Each number is 500 + 25 x the weight over the matrix's rms, rounded and kept within 0 to 999. Layers, rows and columns count from 0. Numbers have three digits each.

# layer 12 MLP up, 1536x384, rms 0.0515, rows 1391-1531, columns 192-239
505455520539490538512501532496548487489501507493531536508517498493423523505497460497502529517447532507516460518565490511546521535532505490496499
519524471494453477476502534495475471499495482483504481475509495523439495524502477484493478526469500501520508539513549546508501532479507483476510
506500484485498509458518493461533487494530516500489517519511518510509520551472520524513505495541516523460516441465462498504497506526521489508479
508464511492494514484524552510503467466541489526490554482512533507474538542509501463519480493508544477506505464482525513469484504450492537474471
506510517517524512516498522489451487496490474509526492450518486479478544516506488465483486494504517503473529515578534482525498496495476517514491
546550482501487511477448515514545519521515493494461504491471514539477461524543520539513485510508514464479512480567446461475512530483494522505484
501505472506482527488489519499526478484522481512495504499503530501493514534507509532522536497512534488487545488456527485503487513500494503513481
472491505493504538493462519480498451531548412491510480473501487526504525502477454529471475489508514512507546516509532509531459483500538523489507
497491522512519500504516528513531517491532463539451500435542532481523491528513468489516510515490507527457492472502560466491503477482469511520525
493473551494516507503491477512456487505542508510518481495519521471504532486513458503505497492508518447503504499476546531508500521448507493449504
512505535493492525504515509504521524471515478513493512499513481535551515507499503501475519497522519533489516504495509450529458467511510540477521
485538434513521467570447518483500488452497521515512528497514501501508521522515529531483505488527499527493502466504424562502486554481507548419462
493486528491517530459466503520502501515489512478469486510453516472508508526488491493523510497483503470511520514453501465495497527513547493454528
543543527494535549518506527523524522504543471436493444535455516576532515495494523497460516544509508508476470507514497478475475536498515466509520
480491509521513494500489580520501522507490456544506458499516499453434507486499498530505485515482529494504496468557543491534483486505506487499516
470477480513577504488533486464488512480464517515479422484501506531495494503476468547476496524537517499486506544492474515495448493505514487493469
508464464545496509456507481484507472493458463472468541521511481527484521533529547492475540526491515511521531505518454523480469516535503508487498
499494516513505496509500501491499500484491498500488500501499510507501505505499503494502490508502513501497499499507502497494494497497502504504501
480491501503563543509494527485455493477514459514454468513484549467489514543493494521478509543505525533413503481503508483496524488521499516509475
506481472561534530536488476501470496519503458540494466510518551482481551502485482514509496521528520484486496539536486508517492504522485489502500
492556482505486509506479513470488471485520477473524489481443491497495491530485508522485504516513511498488524531479489515514491489541505470479502
513562473507488498495474517446508526493494497548512556508529515525463497521456494498550519526474524509469517523486541556510493482536499500514493
497501502505505498493479492502502506482496499498474497500512506509480514515493511496507505544513518484480509506511496484496484501486504498492490
483521484475498477520523531519494475522474494473475512472508506522473509517452547532475511516507504493488479537463487498484472489514504495492462
492472490478463509485455508509440496485475505532473539513514480484521494573508495455491528560507522518492449483517541485483515523472475525457457
534515505535506518490488507511485482496490500470511455506542532548495515510525493485461548533479513507502518532498531470515479534529526507465489
500503494501505506505502495501500508490501494502497507501498499503503507505491498501500498507499512494498505497504500490501487497490495500500499
513492466520530487462454546489527446500496496484491460532483505508483493490522501489490516523480508405466528462487513511529499498545500531465527
553508490541493509507479529478497517477494502495477494514516524496510537478463534489487510501462508526444451486508506482477472499495496508507524
499516532533497486460430466515509506502466515470473505481480489527519520477469487498522504498504504514523501433504490489483475485488489481492490
453468493469529506526482494512498511492504496498463539517498509536467496502470523476527501505490500500503502505518486495499488508465503475483507
508542537561497536455441526506477513507518448504513518492502545462531520490485497474496521469473491491511503513520536482483535510513555516532495
540495485519493469557497470482513509467541477507534491529480516492471511495526477505507512512522527469494517491513493530493490490509498496469497
488484470506529459505524562517549477472490471504502451485509540464508536454483477497502517561518544473448494450511482472509525498450513519526483
504514502480496480536535479521509477496516453547425543505487516513479504491497499514528481507544513500526489489483508539436477532504503461468526
484488494501561513540504494480531471488545464481489490493466528536453524540500560519537545514494501504482478542526495472501505494482484472498496
488488527475467484537525553502492505487490533544419465491477517453494505494481514582525507511537513471480460454517457504525494529505478472497511
475508510478490522465537509476523482484529470487512458481499537507537511493515537504495535494493503475508471521467494489483475503505541460547504
508545481462499489546477504497499522501488475449449488498465457563500499518456527514495485512494510517508526480503475515534533513537522545511537
520500542556482525517505481526472490503490471521500514552534487517519530497511507473470475499525525525508502494559472523500492541565456456461510
512501543465487474493492518502523492482503492505527522474489520477499522514487505499458478515476503490511500486503508517493531498505522505510511
469462466498552500468468530436453500475459514532482438466556513499479513489506479517514485524507516494500476525542477560519516468495491518464499
491529520530515535538521506516489495508528481493474528517456489488439498545452527511488557509523512418453529495500510494499485531516478516486476
484556519525505513519482529498466497520502492496472522468485520491508557519496486473516464499506521485518517497481494514509515522509533491460455
540562489522496487463475486523471507496497504484500525481496474487499520528518541482515495516441536500490482482532509491555487501500507515532506
523507501495504489477499475557531475517531516503504518487477477477470556517502510512511536510486519458476504557479511528487492518526528506476483
494542539522457497479490526438520530526470485540506502491487508521498537489528522452521467485517511453512498456501475493465503480542524505493533
500466501498484530517497475517483495450473498452491531508492493507510526471466497492487486529516506491504483507483514496479502529506467532523500
512503547551529472530500467495497495504513436478449496430485530483469494496527507526499518524468518487460525472498506527540506477508500495530504
497505558509485518537509551454548518501465510482519460546526544510533527495478534503616547495520509495504499542522496472557468495477498504483467
512536484480511521536500452517536506452471441562512557514487527478448549514531517477545511569475499487497502454505489493506502514496488507479499
458492497485539499498481573488498492491472447522500487489535480520527496536488536449521544529490516484468478497512497501508460540522509495508522
529525494512530473523453547539482462529492496490525491520509469502490496545495486456515477510459506483513473562513484530504479480511553504507557
530464504516504487510532532477472523519529468475484473544506521524523490519501507494506509528531506515482523484492484480534549468458508500511527
497478506470511492507499485500484485476545442476535505505493504530540509473484526512465514494461512485503522543477483529521462506450481477537498
527517492476496510462469495497493489530436507531495513513505489532511537486518473498530464518504508493489546515520459463540498511506504509484497
533504519572507443520501527476543516507520509535500463522520506490458479521500521521516512490483536497457517464519506560539492498480451490497478
473472470545478520503481520511459513538472486531517478503517509489477502484535476502496519556465514518478574527487539488513507450492501490477556
459486508570496500507473496505488486467484496496476514515484493471479511512464505509487498522492495488508462469534530515464487541532469526489506
484464536491533516529458547466491497512495463507455484535500528493504520475511527527484538494547516562490491458531521472485490481471502547480531
543474504548483504519484511511503480480496500474481512499489503540491519496472569533500470488485517505503561500492498471479518519483491523490548
484491526483485507491491518517500461502490513463510530488487516474506548488473498475499528471505520484498489549489560524474484509544480453535477
497486491473470507497496507465481410482506513494504501513514508479524509535483495494490528537542520476505493506509482523480513451468509525470450
452488489509525508504467502489529514445504540500504514495510550483454494480524505469500523486480511484496496516569516525492478514525541500499481
479494509585514518488480500433451508496444501476535455496502495525565510549533530499477485529496498531540508501491522527428534546493576492510454
512449511472502506484519495511502506465460504511477548486519511565452493476489534498514506477519515504525479505464526448469492527523464457488494
503478469505492523518457483514491492518502470494472493475523487517493489487572532528510467509497504529439484463544469482532472515487528481500479
475463535563519465503499499491517502449519461516457485540533493538520494504501529497475512495524506460473517481463515517508476507465496508516546
517508503520507512471509507491521509500456509521533494528506524530534521526494527479528560476508512484501498523501483525499530510482502482434458
515467476487530463519513508490511500498489490548479465516535483494496531531482522526504527489528496472507468513557495512442488479502507497493492
478489508484485476536517516515470458509481465472492491508462496521486482519497525514504473516502510499486469479504504435462496512486480508535492
499551542521482498512481479479450504494500502509520480493523530481475525509471495492498477483495511503482515523486527518482493504502483472513506
473499489494553467513521502503488484478492495516530477502502541454466512520502475558467553501497500516494512567486514521449496486531481477473458
473456541515477557525457541445521496509488437549528496514520494503520501511478485494572498485498505530479510489484527481496444520478556497485510
458513479450477485495481488511492516447510506512469484545464521496458533508511476499477489517511520450479488459499495523488501527485503472483451
502459520469498469496502507476511498514464529512508480480503512485488542511504528557501537509517526485458494496561500474513488452491495490513503
520525474504490466456485479512457469488471488484469498455480509531496522531500488444515527511509510459499483504546520542499573482491465460499477
500472493511519520459485507485522517524507538451474484479584503492482543505527520499516494495494510475473479569493483501546467519521518473502468
510450492554524497560482548507501500465500508537499493530528492501493497496476507471496482485477524512501535447494463524478541477453483473538503
481508501542515515544482529480498450536515500526451523452488488513441500552524494496498529516491526514518471512477529513476502513520487535491507
542568476542534462507498519501474518489437475523484475486473548503515460534467490432511482516493519461445462565498500453495517488523541499484519
462456494504513495484486539465494518538477508509523507492512502470511511529451536476480485493484521459508551502494498486498474514462465543484508
530536494507542487498490477553508501496469522489520517478468522465508494520516460471505489538499499495478472470512490535499547484507487478512530
497469453547477495495410493482511528511491494515505477523546469521523509498517545491534522489478507494468507509493445500540467543473473467533523
485509562508454480461495533454455487467462513466468501507494489493524511505518461522465503496496526530453473485510521456472485447492522505519480
497489483528500516494519488481552484510503532465456449512502522546517487522494530522476494479471526483489525527510497481544485495504443494488502
456506497508514515505483497506494517470434463488493510503500507534510518522508535493507505502491501502502514489498492526502444515487531464480445
472544512511475547465503484512472505490505493494508486514439553538525495549473532449504555484496499511496546538518465502471511561519502484434504
488521483520512510505498502501493494488545494486524482511488570522505494496487457459477535457506521539469502523481507533495474482551550530495494
519463491470494497496457505485544516435506500507494462531445522512533545518488536526483485478493505487512483480500515526540515539489550545510493
552551484504531439485466528434438536522444516509500499504527452511504508492471532515500496493498530507483484573485424524531505526526483484528499
478498500535532534465477512472492505498514493529493486468516495498501494523490530496562501510485509482488514532518486530515477494489516522490504
497517488525531542498515508510492515465527483516490499502486465540498480512495467510486483548540498498491491471449498526544505545486495493528519
523535515499492476453495544511508522509507490468521517492520527506468581504506441530525504521506513517512484547488503472569497493466542474504534
474483514468477470539527548516486446496465451544497475498491539528452524474528512532489508513485539502437501470517456513530490576427506509504454
559491503530517515522514470466482516484502515555455527525437491526548481517502467493482472536496515476526502492488501518549511516488501519492487
525457502528517505471483557453457455496503481506498498474516535478515514514468493445473522512473525526523503483480525472554536485486491506511483
526509497536466499484519532494524499439498490490502514508450524528455491540506523481453501531507518507463507446476540505551510516528492537522455
481509532549541575514497510481469503477450511503513515472527475489475526497507528495477484546488509495445550542534463533449531475515497460522491
541530473561505475497484520504523564467471480455482506488533498533508479547517516469504456532484524470488535491510544474478449496506528470462489
533487476492484497468485494463458526508491469524530443480503506512472506512527464533486488529535500497501515470485439508555491540489507531487475
506466468474521512486504457468520508461503499519503511544438511529532492501511479526509502487511510526467472480526457480524516510490563501565485
531494555525503479474502494508517537518465475540485501489508517499535504477551490488505510506517503511509478445528550450491472523525541488538488
490490514520496495512532511499498497507499469499470515547533529503511526496488463449507531536471525512438482508550557506548496522516513495524505
507504508511506485491493514434487521507499559460501495474502489486448519505500523525445541468477522469491522530506541486491464529567493541510508
505451542525477468461547489484505492492509491499529478453496515495525540523533517474489464565489520513506510489487495495544492489464490488512516
504526490530509503489470535489517525516496440497511478454457560497529501510484474546515475507491531504501500488534501510520536521505544546525495
474522488445528481515519504473500499469481497497487490490468534486470515491541525513496532493521531492501521480475536519512491518526550502519535
532537480522503498522500516534511455520533520536480509458479516490475475521557546507482564534538518474531489480481501511519498532487482536544503
496573522491499507544507544476491458527517513476502504529521512511514499467515482525482518495504513459476511509489534487495453466497533497517547
494509461490508499463490516491477454455525500506472549541525497481532543514434473482484548513497515521467462480524512538502522511524450545478520
557530478523500518538447508507509497497540541538495508478481496508486534509487468515515480501496517465513504502487460498536448484486483513519524
549488514525510509481498517485501491477477503499468461522481505509481483465481538489491534508529525484504497470473517488469551500494550491462492
471514501535565497532450453523481494494489500553528460534521500483508495521491481483453579527512526494474492524545519514563516513489467458489523
528527540499552502514487481509477525516498476525502495469494500513501550528484496496470551535507507489491505502529466541501520511534478527493464
483519467475553518479501516507476496466506515484513505505544517481498531540512546498504520501539506490500510492527454489499472509457493514443476
490470501511526510468542489497477480496540496501494527503467538509461492479510504456463519508540492470475513516476484503566478521481493506431480
477522509473522476510478485495456509490493468481529551483476490533515505499459532479489526529506497527480467511473479462456516531484485482520500
520508451513498516579487498473477480508524526470486482471511522486495501498493504465481522510480516522476525534480498481539504529502484521502465
483472498484509532504508465494515478523454508506507492499505487514523519528483556533454476503512509505489520525512487489462469534469504480525498
440528535507465531557531471522494485522492504500489485479475499454494483506481478524482504520488518511516529509524484525531515519535490506486506
499491491498499469517476482496505474472521500494477510493489520518477520491500504474477520487488505476523495489506459521472478519442519524458549
487480488490510549575500496476475435503533465481496489518513513475461550493478560520506518471500511461495527490500443502502510493503488455499520
486509508513517488520516543483467487474508472529467498474479476516514498530462482465511524491508517541509569497497516522474514559462514530489483
507479497508475529421481506471523507452547498476492502500495526524499523476463491495483526496503510434460489527523501526486551459506500507467549
486511508465501491463498493488550500476507468514518501486499499519504515490519502496511493479501505527483472501531506499590469484463505498490454
458467492495478522474506499481492470475485500464487547454480457520461514526514528469491540491464525480487474524490453538500488497511503441466493
504490476548507464542468495497467507524496477538510465506479501525531494531500517525511479525485518512518552528540531484492525505471533504482518
515470510541474502484537501459490505484457433498522485520507518557499498493508492519523495494525513522516541450498464482515515561527506491540504
501496527461490504486503484519472477505472507478490562521541497483480507485524538532529533563496506504495488504488489515541487535514522504464482
474491536510528530507465450525515490501530488518504537451492495528497583537479508477516505516480490473521467497534535512483504492518534496489492
488484487513487498502489534530497512471502474471476503510488491528455479515466543511498512513488511501511490464514462527492455512501537486491515
505499502562506508486448542478503480524487485499452514529520513474511520480507489507496515482470518453492543476520514504505501523506503555509481
454495486480497522503482529493504480469502476525472475513497520519499507497509505516514498534528511508514528491464489514465495493472477463492447
491481502471514504513552490472470491503508518499477507497469462475484485513508467523544473522559515491504445499503522481496513515516502529541507
466530561509514526490518459477521511477499484442483498477520540528543493486524526425480545560488509513450489476550504476474487519528533516508516
482514498518539479470474496520488495500417473481527496519536490507446517538497506478537521500485504487521484529463520537504492489524525458491506
480483504527529499490514485463503554488531501504542471516532519518508539505491505487460519497526520517487506480520487522504495521533467494485487
483518499473476500475483509494495537507477523535470482499533439489463556558481509521528515502541549514492492479503457505506504478504558491515499
491478514489476490462497511539441494497511500510530451528519467455498513486493526539461494536488537509467522466542506511494537508509524480511494
525450467527495485493493447520496489481450515480513550494482530487497531502485521510495478544470499468522501505576515498476492540514520460516527
# layer 12 MLP down (transposed), 1536x384, rms 0.0458, rows 1391-1531, columns 192-239
519544508498476519526514546508517508495490510533491502495529449539519508493513500523527522496500489477489508518501492482509543462515486527477502
511520511531504471510510469510514493469498501540495453542494516500491518527483523513464496504483461570507559512529500488496494472477506498504514
507525504478465488531512466491521502534505496519506509535500504515441506531508506498507466517532482473501499491476493459479517485522464507442549
494506492535507475532505476483512472515485479489513537499466532434512532523498482506464546516450475499446513537490524537500533498538481466482508
508483530459480454493458481491490527519477540517467494491503460496492460506539485536495529502490461468500456444475513482488497532512498518472513
532487523508472462496526538522531602477515507495524477523409493528497457478499535493494501503487468494463471521505490459450501484456491537505503
482539489527500509500480502487497521517488485531505510510485506519510467478503525522517536497470482484473537565470479528461524487517497529527515
493481485490481472495518475512512486528517526444448514504544521478498501471518488483486479570477528453452473478479500474499507500464509498508470
520462491456479527474485436467487498524526474467497549505545495485497511491478542501503552474534451520509509493510476473504457488526467542500532
540516476480522511524489487498486508486504527481538495473479535494489458521509465472566492539465423470481495489515531521505506546537470485471472
488486447512532501520429484521482449500528517466473487468539506476496506514537456470557479532501480512540527471515537481525512530480506473494487
541492475490509496455499524489457494512497495530508540497512506502459505494493476507473505488517453529485493483498474521506469485530496564507473
536510530496480479519534480519517526492499487498480499496537505493499528452484495515459493493512511456513495479515518484512515475462512510496496
461526507519539510529502452514529535483471523564507485500413502506499479483512514505520504492531474465456491531517478523451495505541486482489511
482475524481419482474467521476518487494489489539490547496505470456492517479488491522502484531540514544520496460492518484518518457470508490465486
517485488503522490472508526510515528522471508490503482510448483497505533465495501504530509542505465477542488510465498527518514546478552456424449
481527503485503469513473462504433525510518487497514467537483492529493544548483489489552452458490424512516528528500467461503414493498527496453540
495503506503499503491495502501508495506506504501515493488500488499500504502505500500496507503498496499503513504508495508500508500504507493496507
457509490501508491512474486501467528536503491530510485517466484479492485466495511502488501493473504507497475520534516521488571499522505491507498
464503502477520465498510506505503485452508489491500518508437499509494467492495505501509510500480535446461518515479517478529516489451515487510524
510466512505562512510526495494527498486465494508506526479465498474514496499483503475476497504489504479529481482510497512501500492512478511491487
475495499475473552442522526527505496497509488518496501511535491515507516453493506508485487488496506470498475534534495520444497441479494546484516
501523513500508494516507498502495476496504507504483497504502470500480505509509526513484495507495488508509502503499512495492495514504496488489508
512550491508493495501512514511484481479496462509531489483482475557523505512493514503470510508489464487468502502488481483481495454511480504494493
519474511464465500494525486506535515485472461485487530527568464457507494496486528475430521463508541498521475509511511489521549474513430528518582
513519483529485465524486496558494514511481489493462576464531490519446518451491504493535492507479456447529469484466462520480516475531495521463521
499501496503501501494500499503498494502497501500500500506502501499507499502502491498493496506507501501506500498492509502495498497504506499503503
518459509518505505507495502514491487506516492508509472488475502510541478538503506494482459500482426471447443478455499497477508511476488512517509
537511496498491527497497557492484522477479493496517469515499510464510472504493497496506494479548485514506523500498517503489500514483473565479471
509487490517457534500453547503514509491477499495463503495517495446474515458491498509450525478471484514519487456532520506490554503501503445536502
519498544520487496467518484571516471506408389528573497423513506497495537514481382473492456526513452524477511493501492482490492509483531431495516
497535506498502521496530523507482492473500522473449464479545502556520476507476509503530457530468538517518506503538498506490499503478548492519512
475502492506470495518509528495510475511502520500521484484486531508492520491519503500489492486486508439537506510479523483502503513510473531507519
509445472501487485563489463491535507462500506446496490508522500542491546503506500500491514504482526542503519478498471503514432501446498550549490
461497471467536484482494543486499504489542543477564498476503475501512476506541459485493533565472438493493481509554509509483510496495522519459525
534504545501459504539477467522485473517449465505522507469489478513521517501524453505466534469523455522495539523513445495519493477501502471542490
480512516490505498508499491497505504506476473500519530527513471510504493456487498490499469497493432491496512486505451510567508510483500475466490
480511521482502501502535475497514530534522560517558462409511478487481474472562529484491547473527455500520486521537448538495459493501505499490506
549495490496454493468519507477477521525504504530495448491481506506489530507499490497529577523511502532490521510481465456552508474484498485484444
494478489466535481501490486481536537550506485460508488518467484520538489421503483503478491520494512498526504483482541497556487534539508465509438
509465490519487527513510508502515502482503483554502515512517506435514492507507503517515512504498467521491491536479501497515441531498492513494493
503530528518525499501505513474506479528473492488497503483533512484453481417514491499502544503540505522501495574527491481548536532475479510505493
489467515537491499510497528493484505534484468460515521493527535516540559450492512494499481454531406459492521480476574439503504509504512470471432
520501532483492523515552485514567504523517526473451463503506494479547480452493468547501492521520510506436500519510535442514480473483529509507555
448519492492483498461483501485510460467499526459506463516538468478464523521521511514506509510465525468520500526505498486526475460504489524495543
510448508496491525562511487497475543508492519511505435512532504480533501470513497503504484515516476465481502504475488528495499512540491503522514
493497484513446488499518544519498495513488484515475498510492506453508500507517490491491532479491425440487463485533570464497501528500500505481511
492476487512560520496507502501500503467499527504505542489510482548528480511511512525509478492511514566535553530521517476493499490508488522512516
522512489502519451536507454523510482521512501473489534522509497541488514489517515503453530508519472452537537531524467459504496507519495469433488
492508505521508511508494499496465505519492468505437533470502522524490462504482447469450469509518489555513509475507491530440542514480520520486494
458491499475528500503504510490505473473456505526519499529490473484461546511518482509543523541507441484494512525529524587503520510477550486504456
482482476498535514534508502560519524481481484541541485478508507505521516509478468454512542521496486525481500522518492467480545627475504482435502
508523476522511484518477540480496541509472505499471468496511536518482533478473493471521489475491455509526491517497535480509447487501490529511501
505511516470464497517469533523556509492517531488516504523526452440489559514524519510529488530532505504486488522454486501491469498527467473479479
463509447504517520498469483523474499515496521483522483486481501444494500444544496501497497560479467456474469492498476485516527553523502521503483
501505531483510531495472469541493523493549470491418499456509556491518488502471455502501497466478478504505498504509514519451510483506519527558530
471500508537468438559454468494503481473505509471490487502480559513477484501526523521487520506517500510505504501480493499496474496476484508512473
494536522468498502509503508509550503552490488482512496513492480470488498480485498497538469491468449507518520530506491539526505497486496485426505
531519489467497504509500509538533493507488495484508489525476519470523520483476475506503462493521451500501544496484500501516524504493508493523478
534459507509541480475498506477516476525525515520507526534462514449507508468491514510477539489535455455518524520514523446534517496490502506503505
520508519464499482436497490505490528519489478524531483511502490483454490564484502515523523504495424521516477466502452478518467468517481522522442
500483501452492502524490464511540530472494506478501592508519477472458476549490489494511530511491473490529458529521519493494510529523443509478494
502500506497510545510523487510500463551494491506508473482528515476563538533473510496494491482522469475482516553509501524502479486442478513484480
490506488527501521497531534524520490511527524493517515516512506454495468464536523478528496510534499454497480504498458455497539526489492519491496
488474501508470527490504469488496574503504487516511457507471499518449548478511514500500523483500473505501499537482530490502478455486487469494455
533495481533549449479524509510504525483535514472509487532494512452508547549537526526496488512451455446445449493492471512543499517511493456516529
535526469542463468514498512478557524499506485510493513538559515476472513461479524509527532514476472506507504493565437492476451504516496509472535
506516518525532478490493495509479484497519470480486504516477465446489469527491500472491511500499486496501511494487495519527509488489492527464524
550477498454472465504462527506478499510506508515508504512521484451468516526519516515481501498486469472472518509446506500468541521503502521500522
511514500507484511489545524489496478502460539519517502520512525473485484493534490501469483528519428487466535461494467493498553516524500517501546
528549489515494526504498523482499425457487474499503492479517509537502502524496504493502522499534507487546524468520500499502494494478504474541518
492470538477483510460477506512471526469486471533460496493490509487530456479506492472475493501515517527492529492532521470512456489482486513507469
553557479472532516471508497524542467479497502504476506522520491500519489470513509502495512471544475477562555448464560488468545463526492494527537
508522491449494497481487516542455518470514459504434501479465518514506494509465465499476513511509524506484494478497489525463557533478505514520484
507503533459496504517499545505507514500460442545536471455557473532541519496473458497459497486506493515483503467515518450514433474518529422499500
510481476521540487498447505522500465493513487485470501501508516480514460494526477483511521520515435502481501506459485463512516465530507494494470
527461501494489513528468524502477516509526513464484449524516472526505482443496519508536546489464384500504485492493521489521511526455489502486485
509508508509486497502493495484493514491507550496498491517500496498501501480505496513494512496492568519493493499513472521526512524524495515489498
480502490473473509496500523522503503528514501499511506482538500524545481508489462492464500512498469491554496485481515492463457515478516417546444
521526532488481483480507527538544513467551523539508505493462472560459539528533479474512495517538436514531484467442487491507491465509487512491480
523537493538513479515499487497519481512493479496514533457465495499477483572493494497510485509503528460502484531500528500456510481496488521461518
478489496478510522553509458498484526486480516494519534502499502521479496504497490491515502495495474509458528492521503490484521493492502484487564
484532487472494468473506536463538484477488511540502524481531485516489487450497496509473493511502445458523529509483508478430517521541519515506463
477471488512524487481482500487491508497498492492505484515513514507499468498492513502511504510503572492514497505501480514489498518533501509500503
513495484492483477544475472495555476463495477537506543537454495449494476513515494496523493518477472526468506516539525497503527502493476503522463
480468488543529520511507485493520530476457494507507498477462489537483501471499512504471488511457478533525517548512513472508534510511498510491496
502481469488467508484511499515494484479517537539520523518560480509480483507527456481526461565463458463523453436461519503456514537514467454489500
517528485513545513562481467535478533463480512531493464502475486537529510532506523464498499510496448496510505465458477521493511506515495488513477
471526495492462494513481495491527467532496505513526474524503495491543470515507480509491494508559508492481502533519448461524479471532514510545536
486511563489450479475486496539481512532538525542457495449561520481463493513507418503490497494496482509460515510517495493474510512476517518537503
510497515502481463480513469500498504477471477499510523491507495468489520516477492493499496463495553499511504491489517517499464506510514483508490
521478506487507503493507500496525487506509477509481467500468514518518520483464490478464497505480520521515488484522504484488525481445509516512496
533511504511447462528524488480472561506508460508459481513516540489457496524510485506541457517501504506469535494534530496523485515482488504537527
515523491514455524443488477471524490485509528488488477467511478576487510499488498500481493491463444502496513522536500547515498514484524471485490
540513509522512514492514542496506449519503508504511544491520506426522489505530511510500470526487476504549550508523539482519492504495532538453521
494519523447538472503522506490522509534501509533489552479516509481517505496476512481489470529496515530503529501474497482528475529505516485513503
482544510485558496491495521492552526455517498507514536544464499491503506525502501507512552504481426506513535491513490445491541492488509487523502
487449489488501462509467491512514500524510467512516504512550469515539517480497479468496452492523453495540478506456469520430497519474524456476502
557545509495534518473530478487483499526510465504507489517445507522448536503489495502465484481517567552473459460496522506503484432495482511514524
485522512493492481523485518525509531478492494527515499489522476571536520551488513477510495440463474479463473518441540489433445487505497487495498
485515463502456462478492468500461465542555492489488535486528507486507492526501453474528494515483484522526498477459493515506496538553475479496476
480493476490455490520476558505483515515489474481516481481464549479471541501490495482499482502512512508536491501494493523448475479507561430540518
499465500528509519515456506507473496491504507558452462482518490468518547482461476479503481497467491512528450475528490503496461531509481457597478
443476511493434504468528476490525490543515522502507504538509503463582483509494510499451508487531507504492469499487482483501480437508517513480533
465481483506488467500502528497455487527483483445504487500527506469507456561502497506562500491448487476518519524489518499466467539522501509550512
514471482520515506532510491502476498464491500512507486517472513521427518476499489493498527500448533503465513515472485474481516486442445503534478
469533519493440508456483519564450484490539468481471469491483501474527493500461460515501535515478596511549515507487498516506538440505514504535525
532500489482515453470495494478497487537526511451508461492505471581547547470501508508475473498512452471537435528495495542498488524519495512501465
526518521526475493479513472535558508482540540555516485474483479489465506525539485471511504495495444527540500492434492513480485500470506505512499
501493468529533496517484530532449460504520507528481563445485493501504501464498467490542494541519447472485468467461490533487513527533457515541507
498466491548479464499492459513557530550521530513506439496498498494464544515517487514496490497513517530486485526508500489545525500481500410526510
465474500446527487485500504500517471477509453497481521483520496512523534524477467490527493471509552481515484498520516521557527473493480509514494
547529473478519504495520497492514470532486490554505495503498537492533532541504502484506504462484488492481480512521502494487490489487498480498507
454484502508510503470448451505486485516512494484506523515507503495577500486502499497495515482475511492487508490483492546543494593462496488515480
491501518523499464505518486513518543511488498486510517493533480487473490531509522512482514499538444511501512505517523508510505500503495500526469
500500492518525503478522497474528441492512521547476493493472480527517504476495510482474534515479474520484529543534506530498494521548496498512484
488524493522477500463517488489507512499495468533508445495476518501513495534483495497504473487445499556493527490526521471499527490508479506513498
520519506501534474527522538509492496516485485477503481459480504507479510531499486474510497461543523495528478510484513523489503497479462493500501
507515510484530505502550537462489452529492491491471475524511503513484473522468490490494483454508506502508514499457485400521549513478523540510486
493496501517497478523492483513456483522471505562461511473508514515460473540498537513479493506441493503504488512531510520512502504492466493520510
527545504505474541492517505508490542521497498520515474507528509505523522431521488496474490499517503447506475509482501517490490458526513497482497
489507523474491491499534513499512514487482517537501496480503482518529470559523485531511494549508472529486442459482519470510505499539473484538482
443520506544486490513497480509536490514509533528530519448463509500494484475546530497535469530522448516502521505521498478484526468498462515515480
517449506506488498515458482528497523491517571505535480514532518494457501432524454506514519518510479527506457473462495470475527511519543501477543
523496491509451467507516551503534516506513497515517474468495518488469511466535481500490505492509516532504512494439512505515474475483464432544479
482537475517509499502499458472441458489498481478499542517508473486514480503485498500501536498517455511513529465500498597450495477471450449532478
465469514493466513506527472504519500502511475521499504502479491509479504471502511501531503496465416479485452502484477499447476488495487473511533
474535470488437501465482503533506523449481457536484486535497454476508516494478475523458522475517485536510521478482518530483499440517497502506516
522524529485528470505486462497469474507528508489498485506512501503473513541503484491495527506518501500488510549500515522557527531466508513470513
555521480494469472484446532497549520493486507518485427493440520549540516481490518485479481534469440486526528495509515522518503510560478498511473
459483505524496525496528460533515507534475475481488485492532505475513512486476495476486527456502359539497521546500453466502504535493516481530477
485486488466503516498533541506536513529495532493512458478513489466528516520508505486502529509499459476509499493513495465509490481519542499454502
503483491512466501492516497507487502506532515523499502487484474463490518504524531464533481478513472463528489485455451509525457487484470495508492
487502498514517541496500503484511489523516488488500499484479482491456484489494502492504482505500466492534493510510478498524493501514475475532497
547516507529470501502508498507518487491507506501506520500486539477502488514500508489553506486466495547528521502522472471486460505491547506536509
536521478486498491512524550522492537537474503527551528474503457543503468461509498546498503512502479501515474513502484513502433463502428525514521
535534491484537554498523455502519468445495512532514520483506479536496474533507508524491496506473400492518503481495542485487488513542497448505498
533492536509508509505489507510512511521503501466536499460508504475495508524538509502476538508504416488538485472455507503510494495539536503501474
517514505474484545518529487477536524494494467503502525502495505523493490419468496526431506474500486468479525494505532478526469540524452466412482
514515509532534525484502512496513520547529536455502459528481501496518489500489507506485511498559525473518444496512510464506514538505542521501507
505534513475517477505519493500466499529509476506496520518478479496529494463489502490495507472488459520508507492498459524448479504445473498525484